config.toml
head_dim = 64
d_mlp = 704
vocab_size = 2048
norm_place = "pre"
bias = "none"
tie_embeddings = false
init_std_o = 0.0232
doc_mask = true
dataset = "wikipedia_en"
Each number is 128 + 24 x the weight over the matrix's rms, rounded and kept within 0 to 255. Layers, rows and columns count from 0. Numbers have three digits each.

# layer 2 MLP down (transposed), 704x256, rms 0.101, rows 213-249, columns 0-127
115155127115136149127109119086138147128110113158109095122149107103165084123105088124098132110112154166109126112157112114112149146112140181126163134081095110086104115131154130104141129140126164150153113091096104139097138148119134143139159074128154102148112131129149126091141083163113129135116153119132120140138126181183145113085163119164116120147144127107107145148101123143097122177152
106158126103112098122122113113136131192099153140112154130125129136100127110171198120102089101117125106160130099157124150113121142136128117123143143181136147159143084111158117150162144141099116111143121113157124133088127113191086104102139150122121170109121147109101109168066128124151136203159154114145147155115179141123159076121174067138117135164125088081124175137122117139125098097153
122108142134159129146146115136129097115128118123121155132106120147117134097131142128101153168136138155128143092136121126081128160130127101117138140113104109131123113097114105116091158115117091118081140190159165159146103097183148137159146123150143155145142152116098096152144155132190138129166142128147112156090160174130122147141158081140165130148170131137126143121092143122114115136107
119130187124141144085065124156126145088227126115098148131096142151160160157114136107117127098109175123123120146169110128084152150154118150118105120130111111107091113191133163143088117139128204133109138094172147124116135116092140172112126114132134136143102137120148136125185142131129128108107113130119142166151144122094135132122144092114108171174167178150139142132116115099133086120109
116125150131121160111148132105145133138125162147100126124122125125106149126157138164108133125127132135143143132136167144147106114137133114162095116108103141144148116111146105166128124111137133120151162125144090111105128112137125117122124117100136108126096158133114132114171101166118119139137105117148072142107139095114103135109111144101129100101128120063136104141137096109082117144155
128109114139078115110167090187126101138110164114143116111118091136130120117139054139058141161134116141138106142094137144138134110136125147090132145159117153179139145137146125113108145129148128135153157132174135141097145121136156134140081133162085097130112129148143183104106079111156105118114143148100098155143143120129128129166117170098157137147140108129123134105084119112152167145158
147167137158087171152139147160162109096076128113152146101160132115082109133175124134137124167144114142165095164134156136145105109124143156127148117182156128103107122130117155058123129194148154146121150152127132106168137143087091101110129135147135106138122122139191135071111157166124105128122160024151119103113105123101079130103171141141125168152148159146110129150135134148109156087109
144164106096158100148140104133124138119112122178135120134121160134156122156148170138122128159104143110128139113153128131126118095148112108124145138158118144110129099104146104082116119104105129118114126151151147112099154089132136128131105183142119157097140129127155172099118157154107136106147115099156068135122149124117161122105138120136086121166111160085096132129092154132092143107138
074121113120172122159135096121119113141146106145104120116143086131155154082105111113099140096116124040117080102158153110106168091157147116124124139135117149140150077133123098133164114149135142113123130140148110112153108122124131112134115140170106156135103115092110102110094194144134140114129134102167116147164160134073114151144129119154108141143095135136105154075144104168162131130105
126143145135135101151104103155105074178147128139110134134103090119131160157140120102154115134096118126094148059068165126119112132158110117123136166161091149125072157079126123145149103127128105136117147119106152132144128131133128123139111151110094114104123136145088137114123117096116123051134172075098074144135162163158135116123131054145160086168128140125108061100126124138151133091119
131129113180143163093133115135134143118136120158144084130114081122110093173118125144100154138143151121154138143079109146145147101144117120088097112146125176127137142132136119121100089129123109153146081121149155144134139141137101138091113123109167116149109141127134140135116114145142108152108108119128136130099149082139112126133124139120107161120191160119142147119144142134126107096136
152192117170099124139109136097126091105143124101115107084114149140145161150120122166145111148173077094129173099117097178168187157149123111116133143123138124134161136109151066138098162120119136091064133104116190153139118154149154105150099095178137108162120158087147138063136126151116102168134142122090104154136120098101155119140152076140151109084139161109171180148080140112127146102165
105126179069142155132085148111137136112148135110139136140093092126114116138114160140118142111144114128159145117131138129141112164152133156127082073121162090164134129148137136118130130149133146127144130155096108101122133127123144128170155148126130155092112140122126140121128139126124161158132152136147137131113095172121161136128137123154128134142105161155140179136137130107140108154127
124178167130144151136127074101155084160126120114117085162170162122169116178127136139113098131138149104095127130133145159124123134147103121114087122140077130135098148100143128107132134114135138122107119098117166098152142139180173123179080171173099091139072128120134126117109126153146122108154150140100119148149123110082080170131079107135117134128150172133097127114083100020092120162146
111104117139138133159140095138160118127097090095110090166132147159175135148126123095108122135149162134098092122147152132108166137143138147117122092105118117142112155099097110133089160121156089140120095119093127119190135106150088124107129162126129125136135139161104171159120131069119156153113119128121111117109086117132110132160097127065139122114093127125175146096166096149079125138162
126097159118106126160084165126124124143117144100161115164121087157075089091129085154166177163143153142128113101185093098172164199147145176149149138158140133109108116127116141106126113111143155090148125164099117161111123156087128134177126044151096158128088161138114107152112164126114158082112136180127109183100133147108133111160115172086142077111128135245146157120101125072128145185191
112116103135167147168126097141149146155152104106153117133131098120111098116131129142125101132082124159173109111145096164156098099143156130087120155099163162140138107140107119148112167187110131143111130135137150160139158120132104099153163141144114108167143133103123124115117158166105131151131114110166145126123155122105114172176161133130139128144104141121095162140130146149145096100142
148130086147158143089141094152147114097118146119152137138118149127124142149140138126170103075129092163129107170091106167128117139131140175107100092172157125114093148111178149156126125120166147105108134136125094078106110171097111135110130133106157138124095102106164190086044135151126087131151137174183120110124134137100107128120126121122160102102142162128124110128106144157144114120152
105151115145115109126173147124161148145099161085111155145122133139102110143128177106120117104120120140136138119126080086115127173102175113111100110118084144142155169121145133105152133098172098115167159092157126171140143124159103149096128133160152147133132136121122156128165100143123134131125125147115126172150111132124102150143121138158150108122123105140122124130139121095133115115123
129169145109153136107135144109103095132078122120150142142123163121085124152117142146137127154073103162126131134100078095131108127113143086133123130121113106086144114160134145117150140138108146139116122125172139125130128154124140154116108147109156133098144102128183148161136115103149109102096119136099126113113108183149118172130068128111098099161148139105120130151151150108120111134122
105126112134121116114098066131128129159146140108163150130144098114124126148130117133142172123108147131134145114162108098133113141126125119102096126119149113106141129119157136097133136132132121126141152126091150137112094164108104125133099077130150133099140128142165128086137147126163114091120129102119111142118108132127152139146136129143104129133146128128141106133119129124119103108111
129117104117132146117139121155140158141118105110103130128167123129158139139112156091084136134093135162144133139132144133154118094129126119136109136131123147146123125122122143151147157130127162145099116121126183153138151113111104111085148158129123116112142129143139128142126129116106134137082136121123133126108108133159111132146146102096110148111133083103126082114127110130136108120119
107162145107161119134094103070094146103081157122094153176123098112140140126112152089118148102135122106114122153148118133154120090123120151145121125110128100157163160121097132140126178145140095132148147134132146142168163162113145169152136093127097164136164135111169141139149126091127116130154109087169134147152159125098146157127118128124138097152127116117147150165140117101139117149131
153126122100136109159088141139128139146092150099119120125116105125179091146134127126094112150106128148155107092117120144182144202130130113141175130090154111139118135160104104125112115159159107129113112115136130116121135143134103128101128175122106102102155079106100131149122150137139141171144176162093160100131156097117109134081111106134140126127128092151151108152127093106107142131131
128157169101095063140129157109113120123154084133137143074090149164100167130098105161134128086140126121118134125186140090121113136179136130127154137147119114146167151134110134089151139113119163154144122125116134119091068145114150139093125132106125100149161144127129121124104087125145105116119159150121127137119158120156114098124181146119098117131121126128156174106160146136114131140126
178107129158150140177143193121135148197125127130143116124147116127118141117130108111155142112140160121158113167107121150122142132104156088131112146117133125130159119154105095162168122148151094137137143164104151105124134106112115140135127125150143127111111125140187156164124139105106155125107151078124098134131109097147150148142176144121148100057088113130118131148119142140135142119118
153160150129125132128104141146145119099168118084119133125098115124148115128140141117151134110156111110143146081138153116128112140092132152113141156133129162117155119149139089158152116092160100129114124123143129106124111136117156104127120123145146120107149121148131104142133164139116128120129105094117116134099133103107105111130132134130084127167097158163132117129129148113113151154162
172126091142103094105111148111173110109143109120106166111086149145117135137100098171118111123116139072123128093144152115112126142156129137081135169162120103105139103133093188099121115034161140104173129101124118150188113176140073159106098134134135119163120156141093116161091175140136094130060157119110089155098155166117136143105181147159125128149124104183160105156111195074143154123137
105143130115131135148100124157117133110136121106144080105140130145143110101130125146112141139153132101152114104119127146146132145137107122146111154100141136141154112145113118110135122133161140109134163132125144139153119135123130150095099117194098149141142106127108097111132145096116130172138141096117143115155120146092147123132147124104116135154100087157123149115154129150132116133128
116106197113108111112103143139158129150095122076132124108106169139154121120153141086141160121107137095126133144158150131095130100138143093082142137120133096148153150116173140120155092144124126134151158108134105146142143145103100174103087122136160126123140148104120134105135130142115139139159149141114131095162118144127161115144116155140118108187165142044092100133128118173147142140123
092081093116162141123088130122152142119085119109139134118138125128119182187115154117143116096140133138119119134138148129153124159155125118110114108134106169135101086102106169105122179115168143175148149175126091104145123145123113144132171093118130123122141156135106116135130181081110138140114131108148153140118116109107145119123088151126101107115065105126129128122162115100119115078126
122094150115087135172168172128162120120113087147140163094117129148146120117136145122155139111123148100117145089126120157137139131117124128147116144133135122126163126152115141126141135146142112153101128124117129131167126100118131130111127158122129131127124104105108182089158151111132149119125120103121117145068130169152124153119144154117126112146142102154136124143120141157122143114143
136147133136147165107091102113105121144128147096135105139136125118174085115151126083140137119178137152149136136138130119109127114125177137127130134106124099138103152111169139127141137131129109147140111150103096124117137116143088137124129154109138112110145110116107136122136117148126143132125142125121123149100130141099118122116159157115118128124127115121074092151096162149127174152110
103118113104139131133135171114081154161134172171145120120140128132121123134120099128106144141096113166110094166113158100091129136128081105115111124107136136080136123142134140195121171101104152084141148079161105106107135117111123144142088152140116081147107121115157098072139173117100148151143141193146115163137125122111148153128127141148108178142149087189163165112082134124116066119144
097137129150158132113111126174121108168157118152145122132125173134146095126109134165170135157123131146160124100103102180136153173069122169139121156152151159143116126102168096130085108112140122110152149118047121132134162132156126124069119125115147139149102131102069156084097128082154113107116117161113130141101101172128106124140124146163123078111094140077088096156141111142134097116133
112113139116160138112119127133118139121104138140141150092130082137102125140129134200142106107138180099122133103114095108104116098149084117121078143138094173110127133116163105119112134124134143117168152121145144125131108154125147100153099129176115123142118168146120136189143091137139054164147137109125162119125158102123111136130159149132124140072144142177134128094139116111133145169140
113150125076110175094080126130146093166109093100128106136127110142132076113122129134130115119116114126160111121149080115141167104103130133133122165123133140121142084138146123119115104129118161104139108138143134106119171142140155111137116134139114166153131144113147097136153134141151147141156132128132126122134099148117154132119118106107097083096120123123171168121119133130153134140125
# layer 2 MLP gate, 704x256, rms 0.114, rows 214-249, columns 0-127
087125132139116174131125134124115155107159113099118126104115131106142131156098116140093154147096151161117149118098149129180112137136107127159129120089135131138100126133128120142107127113128102132089137186114120139109126170117134153098169112134157124162145112112164152122127116162095103110099134091122101114146099153090110157162081134111162140153107169119150112150119187134128096154107
104136139114099133130123162119131142138154136105121119158150130117124136147123087133127126150135091146171090098117142131143127154141110136123124149131117118108100143149139164173137152118155119131138119148086107142100128158135127067152149138153131120155151139111140121139120159153097128142117106086098116133133086137135115094126109091130147098122099141116147152109157115097151135126156
169142138158085147131111131113130080087126090141138155132139092123109088073193094069158134151139117069083141134126150150132141167142136134115118123098171112125134180108151144127156101091138118169156166130147137094105143117127160143137110141162178164114162137146115103142107129140146047097159132152167101133127146103139151121128094136127138143086111144132138103079174112088109097158130
112135118124124124125125126168114109135122100078127140133125123125159139157080142124162129142112121132129146075129112115147151151123142139119161102129153122112126134150159139095128109139107116139122122144083141133135160139113126129100130125182115111144172133097150145129108133091125144104135128130114148119140102147114128143134147119175126121126130158148127105125124137114114096121128
143157138118126104098130131137132144137127119103181151115098109113129130117129112111136160127145130163130127097108137124113113108107157134162139122171114158161154199148120115117136138130140118109137148110156130141159129097097141074187119137140137128129165131129146131144121153141165130111120105125090136131124158127148135126151169131150156105099127147114136112141111122092157170149141
186150119092138104133123098128085125138132110118095144157118108151169129115089137101127109120128142112109168089099126135137139125122144080104148147107109108108123150175148078154114104062108158148105091101124113138113141134145124140104129087101138111092077101107094159177128135113103133134122088152102135125136123145106155129150111140149119100127096114135126102147119098131130148160105
115072119087112116148137151140141123151174092155082126164153111107149109101103091123183173126107130135148114146135132114132102128116166136116128156103121132140111137130145126103182146134119126099143122160078098130138084161145127145108121102123126158162142134088151142094167112130133123112105123157131158131128137130102110137148078102107130119094157140119108122131151138130124156130127
139152119148107152115154096121148105091131128166139118082116152133116131125107144117141138106114140154149141171143137111109112147139122145122137112121125118137150111121183156143127158119147124089132113149096151156108057130168135122124191109139111123110145121148148132106137166142091126174112154097064099147133187154169122115151151108110174163158113135123114109137137140109117129157118
151153134132123170115169168075151138086078134139147130105093182117151118125118133145117155152135129109142111141169085107152134133131160130143141083086110083129158071132150117130102119112128127111157082162173140134121108080089157131134150095127160126127101115118121094123126128176104167174148129166151146082105116101100127116115095207137081146108100100169167152134141115134106099159118
139168123124176138109158111140145080092143116176125095111061132124102124147127131157161117148149144114110120124132135126139128115153130090102139123126143140100135159168153159143133100114139100142178102163139109147143105148111131140092116116080164130167145152122146123110083101139151130162143135141109168124098148111122093126150120150126098142104166132121105096125146129128171144157107
081101143069158176105136132176128123201176145133141152131164111099145152106086111128121134145163132109125133162124115078129102087122130183120175088093161066075100142153103099136124078136108156126119111102132139134147153090142169175111130111142135080146136144111129112126129155100163144085099147132115169121125205130172175117111176177113108112112130114152118128135158141117109100163114
137136138098133093156124125102137144130147103129133101105126123111104099121090112141118103152147122126156128107098167128146110131134164125137130114095105105162162108112144109136126158119147102128140101113136154132120107132141099145103116113145142148133099135124131118137100142143121113141167170114119154100119102141134119106116156163136120104150116138131138134149127148113102131164114
152138125082132119118119126169112174104112147181065189065148133157146131096123127083168157129130091122169162141147097116146151135078128133147132134117115130100119119170141110175150129135114111093127120125188135131104096080084110161107160090081200122125120079123137117099120129137079159134073122127143152111136132135132157140148111166128127108088140066158154142141139145167125118117116
155126124122142104067115147141136139124097134107133156194133150152155101133120115143074103116155162132089068144118108064097124154109140145121159128139127112171120112109141087136120137127186108117145083134129174151152096149134120142133105116082122093138092112123100164129137136121084128142139128115140119109118075147094120118104080132103153123118074128168120174133136131123116184156178
129172102119128139115113100125143095085129123113056102116117101172105096127224153107178106173154037162141132063133120125123156153109119144119100197110120117132149143149112141150144106144124103195186138182140114063121162142159135148135099129076167134113092117096121147116188105075191147147075114137108156091139179122120126131177068072189125075073067114096118139124187159166123134118071
120133137138094173145119148153149127149130130090111155131087091158077193126092133128166147105083136140147124083175103110110131124168152085065089143143124147113155120113127103130133145095124135110117135155123119144169102157147062104125081150138126133117112148102101122113139159117109115158133148142068126115117163147085180125130166112144148176114108099172107154094169146155165156123118
139159136086114164136148157108119140152156084106113141090121118132169098082156123119108116154158126093095191109223170055117133135169116111158150148131069104146182154176100136133129127128148127158149127116156134165134152093166147104139123133138129133081151138114095074140151143121127142115100145076098124156171162143126175134135134131145095119136109062098163129136144136147095119113097
164141144118105157175082118122114115151140081103120124118163114126132170158129108160137188155133109090111148130154153122142150087147116138139153168105120112095119086102142126184088087131103165136089144173090066081108102134128155150117135108108158112111140070130117124136138158109137130129112151098148141099114167138158142145109164138126115143138164140143157136150121128124103143151151
120125110131125088101115142091141133189170135129119140106157115111123127116092130114127154091127145104108103124131161160112136107154145141110160104139139119124089142108140110126093121124151052148119128139070120142138120119116134103117148081145128128150129162117120128124120125132143145123155157127136159177128109107126109103122142123121156127105134106135133139103114126134100130135149
111133118131149141135126158137147153144136159129119137112115102139109142113112114132133143128117119100117131115123113131154152153117143116116123124144149120170101136134133126125153113128131131147115119119131127161126121107148128136121102129112140136150139108134124130117132116112127139130153121153148148137101112129097104136124129129136148144136143147156143118117154130168132101169131
152096125137141116142155136110115121140132113123104123123140156143122111123092121123085132152119110090104136111127129120148117116117126148103102120099141143116119133112162152132143098141141111155117071124144125144126138096125118142159096157119113150121127164140129094146159134115107104105107113161127115136160085124136134150135118136132110153079120103127114106124120151136095118133080
141134138124106123145150127150113123140176087102120131147139154134141095137120121151101150144172133138108148142133138135141131155116098163119157124101121146130129184114119117087152146149110135053147104122098117120084133138136075105142164151121128098121133130140133121119130171160118121120114117055115129135138093129148165100138182155143122145122126144117094104144104117131153115072125
117130119130125107143141141142130161112147139133109105127131159169153100170105127112148103154152163145137100124129156077111100154097120146125138146125131129151117115168133153103170097101101088100153137085136130144120132136151109152141119105146132090147127142144150140117164118138154081125139103128112112099151146123162113140107105133124170152111112162118108127109103109107134138101131
127144134132106143147075150160117137108115091132138144120104123136096150123106131121119078173150094106125150149143140129120130156160131144133149122136127190152148127138107170098114102102158162138151145172121160118123101149146107171136128131097103065104133110136136137117127062131160103118116128123130119097102137151170148112091097124141140163116090129090161131115127128099125129160123
133126109098156134071158167157156135132096142144161119138150100160124138114163060142130104131145139110169114149146090103124152153110157108148122133114132116105130168174077122105114138120138165167178139149152148116147156116090109154146134081174183106144086100124117151132118120105097112169112141107143114089134140122101159130118125143138135101108142140153113100143115131122127129067111
098139110100123152139129130085132166143104147159107115129134124096131096123113126133121124113115132139105111120107118150110150115116125104124105114131139132106138133125159121124126113150106147146122141151110108140132126149102151082117139125115116168110099113125133142127139113108144152153091153114123150116150106158123140123134127097141105141104140141139139141127141079139132118097138
122111097146074142148123128160116096097123144136136135171094156171090142113105092107076137151108172099139112090139133101112123111181159138123145125069119124093122117101147202150154101107169107137187139099118096132096128115151079182108127111118143093153095106128119125154143138130117142104102116129087106144121116117165135126096143121160159149115105145104157104113130167086135131111099
152120123096125123120096150155145146129147172098111129148110162125127103143124134148135144167132132099091117158162118138134147138145109148142132104182139113124133149147138109140154090170119136129133112129154132105159178108130125162137118081086104147107112130128138124124115145113131150112129119145131101135133115132134138098141148123138156104104129106132113135101121106124133145128146
105104104097148147140169129097140192125105098148120132144128142117078179192173107089101103102113111144113122101127147163138106145161122162117110100093145080151182094106103128111091076161166115110099158172139176149176135121179072122128180099101094147069120123103102095069163178158136159131115142114143104163144176156163159125152123129192060199163043142119126137073132127167147146136099
100135152114132134123117130083144107145097094125148142148129129140135181171084117139171097081140107146113097128094151088153124119126120138097161147137118119146119138121115102119090148126194112113167093152097108099137111156163110142130161110098136126105119151108114161134141160117115093142107152103162128133144098139145122117111138145102163139132111083105119129119135108086135136145169
122122106130123145111112117141144122106124116100133104120110128140123117145130086136110094122138118111113141143107136113108132145130109114148124123085141187117113164121135145116144109117103154156154127114179171096115148143115125140147156107097126082126113091135123116124154120109125107150110114138144130125128151091125090137136105104109104103124142188125105113143124146129111130114063
118122113098120112163138150117135133141156119153122156154086129170118137126152141148123131140133145103137083123136112123092142124144126121103135145133150148120128117121138126166120083110155132138138129119111141140112117138123098133131109101101105137146123156089120131117150161147126124141134116144097162105132149127132138075124139139163080085100130157110162127114150123122136121112122
099178147126163162068101111130126125197058185097156153144096115118127088132108143139137161086101133137101136092150116134087119131143144137166102113130130092171146114146132106135161094111136125100103103097133166059113153123108130137118119136164162091202147130097117155076123125104110122104176132108118137147112138114088105113105095134099122125057154104149140144088184125124151146132096
129159115110139169167131111125139130136148121119104105118123134167144116126120125116127126185141123134161188138134095113144112107141108123139145136125153152131100158145139137152088147101147158162120137132156134124152086136142079115133131055140172124139161129129148131121165109089151105155126086132103094128139122174113099128160111116124110095123092136081125135161115083099110090139125
187174068123090139116101127101099153103098077145118114129142149111178126133122104084146125135136112117143111147118133122144161119116142126132136141116148102107126099172148132119133171130101112152124114173099095125089172162147134159076109115141129107108137126145106131141130140132081175088091193114154117136155116109142101177140140110142141103134145123124145114174176110165141140124124
152142140123152135202136131108124108138166185134131123091102105124109139132169140104154151110120152135140158099135145121129096142110132132143141144159136106107143087095107109135125114117151153131113132151107130116165153125142116115168178094136152100086121168141121144127150164150094131182149159128107175135131102136149142117142144124128117142098129108095142137158123154130105131104113
# layer 2 MLP up, 704x256, rms 0.114, rows 214-249, columns 0-127
186147106104168096127148139120132096154091141151138130141150109136138121094153134118161117110155122084143093138168102155067142105125146122121107158179118131125151107115164134123146154157103150106182102075133152097156139099160112106156116137134087135110121139099066136142100117132156170153131110155146157168104146108134154105108151119157088100107130108130112140097137100127099139096150
148131112146140104107134127124139130111132153130133151089136124113150149098118109117112138116188156117160157164126120121079100137106110124146131090144146133121111118099147117113162109163115123105136141138155144162129102132135119163125142124148082183095080084105172143164159133110157119109116132106156144085094162135140159135121130139124138144160165108105116139110096166123099132146105
122112151087170135112146114143121173156130174120137084104126155131168170165048147158109107104125168176173122121149119142136126102130121130145143117169066156131120070161103110112123136150094124119102090110117086144149115140112123124119119108104080085142125120108153156102128135109109185173098124094108154118123122134108090124135154095126100099157165096128096128182091133138138141124123
142123137123134124121126128129119125143136136113112114125083118114100111128118129142130138132103151146135080107114128130124141084149104161155111099136096119116115102150130112159120155110142120105118161096126136151119128137148125140126117138107140131140147134118129125160119113118125122148091130133146109127135114137113124108130114142118141134093114099133123147158123111137113152135099
133154140108102113121106117141125134133102143104156141096118102136122135116113099119129172137150098159159148084128132118116137123157143122128133127170101139156158174129093099135129142133139140118137127143132134129140115105120148074151141124150127109131171153131148152160129149119147124129113115147096128125148191139146145146171169145121151103088126146127162127122124143117111156173149
077115140168105144142130141108170141136127144157153107095156161112088128151164115145125165140128122133129114162157141117109118123125098147166119103147137142153130116078101162113149160189168090124143156139123143121164120119112133121149125155148115130154187151144147114081118117145145118111151159109160133114127131102161119145094156105108133161134170141111139154122117153122128103088122
129146113157174150125128127087122114141114156072134119149153108157097094127174139126110096102113103152114115071121107137133154154131110132136122131154166102121129124146119110133129118128130120123109123084165120155144172101157099125134138139146115135080121099143157144117137140153113115136166096089129106124130167110140140100123130126131130157143130123120125158098115142143125143126143
153168135134112126122163103112127124074070141157149118112143129112124161108132152166132154084107158177142140143100177114136100118104124134147150128122118117156106120134154133147111136146106112109114113161099135132139134090145127087101133168127152128130139116152096101154096132102067080153136153127136084099138121144150142133134149149145134164157133146088133153093097109109141130135145
090108132116125083142078101169096108160188133121112120162170073144101143127134126100142108084109137155107150118101160140111125128130098122120103164158157160132085165119093146124165132145133133149094189094088143120128134167150082118140105149132102118136156137136134151132140136094159094074122126105120112172157152151142134148141178058118175121142152174077090114119111142127145153097135
128161120161158160109142130152133087108153131170125098104091104099110131164155114156127129151154133107138109124101123128137140126172129097110115139146118162096128139164146169130128120122160123165147108168120134114147118124143147153061093119104159121170148158089134123106132113158168129160118128129142144148089130100110103132122116141142092122109178133132113132167142151171149109114090
157133091177133101133116158116118151088075126132119120122114124128117146152141132155117162148136083101150138104127120182141189189152127114138109119115149139166130116093145115155116173128141099100109145100126137156150093124146135078141149134185103175158121130137111140098112138150132163141178123167102101157095091113138138156162122107099140122099147127152137145151084123182127104141163
110115155118139119160133118095163144100158120161150152129113101137136113140115115142118122125154105104145145111118145143111095129149135131129141108103156091138114164118149111127130136154127115069151150125101133144111115125125125136124117128175133133089129126151129124144145144127137122114123138094167150111113124117132134106127127145141123136163135147153156145146110122133108083129129
117137118156121147140152140089130098138150090071173078181116124100118131161136137142082090129134165130081072118094167148088110138168122115094113097146158124154140128078136153072083128108156155170130141135077131122167155145162146103139107160183060134116129156115110132163143145112144106134172135130112116143107121127122086125100145077126115148173135189114100126111109117112134145147154
138125121136142105076138139127138155112099137102110147201131141143147136145105112117087105116162145133109057127115125068094129149138154129122174106134119106183143100130113096145115148127183086115124093112125148138144117140108123171119097130090128094147116117123105158146124145129101144156147090091150123109117076112081115146117106139090175104133077117175120151125119117098119180146177
157075175149124131134143162116112167174134123129183156116117164082156144139068113139067135098079223083077133208142148098129122131140117101112138069133131128071104117115152128111122124117140146063072137099133146199141102095107132118121168123150117167178103146147112111135051140199072144143141103147142108155137096157128132095089189193046102182194160107160154100112068080111148128157195
118146148104167115123135157125126133159110156131145140141148102123121128079141116120105117126120132137145167130125126107159106126148110116136095137153139148119113136106115132135092141133090124120111131133110144113124093108117176063150162163157111119127180134135179157142127152150129131183144114147113143141111154126086131143125161129109147147146181115127149140159132115105071109133137
133088078103150094156108096148127133161131167137141150123159156115118134112147111103115117105095061089168094152138100159156134131154114164158124109129130109196087127121172118099182125170174128085077105152115120092159160108185162154129109098138145116131102124115191193111146082145117160147136117114160084114125092124128119104109139124060128113149132089164136134136136121132121096144092
103145114143132107048151127141155135096111200159126148127098142124118095107121154090133079115134137149126134123106110119130130169108128114120094098170119130166136155153121124082167162100160120114159118098163203156144147134146096110148121140135104138157121182120132128114102085158103155124151099154107126128130107126110125120142098113125139125120109108117107123108141121128165112106089
138161152123112136132111115105126164115100146116104143140127146129084144139191111115138082146124101166136152125068101121142143158086133118107115146112145145102148130163126131138151135155103154123124110136168108091143114143132132123113102194122147148121123071121177142145102103126102134124120112121113120102094141152156129176110133093161108156138092147138145103157161112109154107113125
117130112136127131151122162133116155124153145145147148122153103148124114132106107143141149128122125143129123143147107107141113117115103099130123122141098126106117138130129135150123126151123133115119183115155147125114131152093109144153113112136153145131143123115123105110153125121149114116106145111138149137099118141117106113162119117141116116116148120147150134128104146127156118111124
169099096114138121117124110102137113141132116086104140141175139140163103119121142161121156137131127119127133127145137116151118102134122131131132117134135159137144140148124126119113116158140124147131081139119161119131115124127159097111098152152075132120158158113130104149130136122101140104103139165106144116140091112115124182133103139129132148103104093130136118169127118122101116121092
128114114127133147102107144111136138116101165151143129105116104126124147129142139099162113109091149138159111115130114117112122085146143099133086151139122105129096108125133140156127110106141124193110132142154132135147111122127164144115085115118117172128138131121105120140142078113139129125137124192139116127123157125104100147141074102110139114148154114116173153125141141110137147164127
137083103106149126144110141134114123152105130137139108080126096136118106112133136098131122134107071105183196158153101097148131147151125102138149114136146157168107118144124125142130097129149116145146125110108161126107141107115128150125127158134129120144150108139127132116128143118159108110134141140144169137135136084164123147100122128117145152119124155117110109101100127101107118100133
086144175136118100140091136148103122124130095094186135114132116150089125090106098121156105139130093087113131113142104097106131145157142150107146150119142132142193113123093159104124109110164156097132149129116179143123091138134118135118125153107076085108152140127135145109136077102151096119121139134121119098112124141146135140094133121142120164118115102122174146142123141125121136124120
134127127082129135084178160134119128106094123149155135136155091152115136114164106138146118138144174124126136116135101091143130150127160141136098163092145123105135164140076126112115139108158165158160134139167147102133145139093120160145126090162187125130099128125139159148139138101098132164094139102143110097148105110120179110095109110103131117122148134151100107160107153134127128090123
117114098102119138141139135110144130149124170159097111129152114097132097138129109112131133103087131128105135129122104145115155104121144124149092118146130117127133133103151111118137144130094156135127143141117120118127130143113137114131123108108119173120111146125125151135139118103148156139094125131120146108148095126114121131137128069149106112102153130146137139108143069134125102072134
120116094125109136160121131166122118109125131120151138174128136172131123109090084081083058144158156087112136108115105104076162102199105137136149160103139137112115116129161207124128113088177115138194161097136086159107096174167101177121141113142149121123123134142124164134163107133151130095107106136090083134116154110169142133109143143143113135122156157114179118073134162097138117132095
133144140111126120126102137165136140104124155104113142132094143139126098153124144153153139136164136124121136134186125122127145135120113139124130123154088128129105173150115133127148121154122117123132118113167145128166142119126088138164116084080115130098151162134101116128134142098124161124126126112134112117112128139158147107141136137151130104138121096141138125137096113123122159126132
085140108102168119131142146125136157124082079132134094160130142087102156215157101087111116086089109118093093104115140150126092137125078181105096089128146091161138096120107088136135111141148091123083128152116139130142159134145078119136116094072104152108110116136103095093146184128146130107137141130147100150141168161153159121139131112178071201161096140140148135072150094191111169132092
101119135129139139140089113112117089133113114143131132161159135126116184182081113147183109081138114126112140121114113099152120148117127114097160147156159143150122087147114114077102141146163137134136086176100093103123114142150105136144173108125162099131135174097141148162103174127126119163109157125161124115119102099136142129118107158111164140122134098130128124127136093108096131142185
121122120116117150119133107129130139110146130097115162113127130160142115140110110099136129113152129100107126121164127122141134098123106122155121121127112142150135144128133165092160146136141144146146123126157139116171111108131125157121106117096126102104131071084138129124167119117117146137111094121128152128120113140122131150137131109116130124161112121139120099125118078124120118109105
109116123149138127116132124127135160137126141098128115095130111154143092119129148116117133113098132151149170150110142121132114178143134133148139125135124129142153143107135121113166152161165111105132126127125112111121085139139113106151111124136143094121121127126139153164106102093115115172130116127102083166105130140099146122143121132116122152124139160138088117146130122133135179137151
107115118120136156145115189118075126120130115102098131169154134084145105156145084143144144110114153121168104136154193107124124094116136097118100172047137155150112144094159151210110151162109125113139151120179113147120080101154137075144141167126114121169109089127150142094175170110132160124086175167156140124111125117126133122133140154166138138167138148135153110123117112107121070121161
129158105109143150157126119134138145125146100110098125118132133183145133106125132107130124180140133127173205146136081127143119104126126113154146142118162150136100167133141124161075148126174156163127124145161143121160088124135089129133113048140166115144151131143157138122151110093154104170116102147109090121147103172113102147145119112135099089112090126097130131152126092103098097131136
090078148130131138164097131105102141148129117122139130116151149131103129170132127150161112129112173108159159157134105112119092143119114108147128121111133151158141136141161103117120118138126151096124154105158181152112105114133121083146103146134092141153125156100177160160153122110148108147139157122140156094137122142143143092160095104113140147086132171106140141107089130105117141120142
138111129150089139079140126120117121110088103089124131166155131126147098139143142129066121156115118130148109140140109120160123108118121144114116154120129149136098143139115131109127143155125137121152129113162109129113153135100138120091110154115105180136105111086135102112123095144145112100132123130132104155170129153127103153101107145143139097140135146127116134126134117130153139123158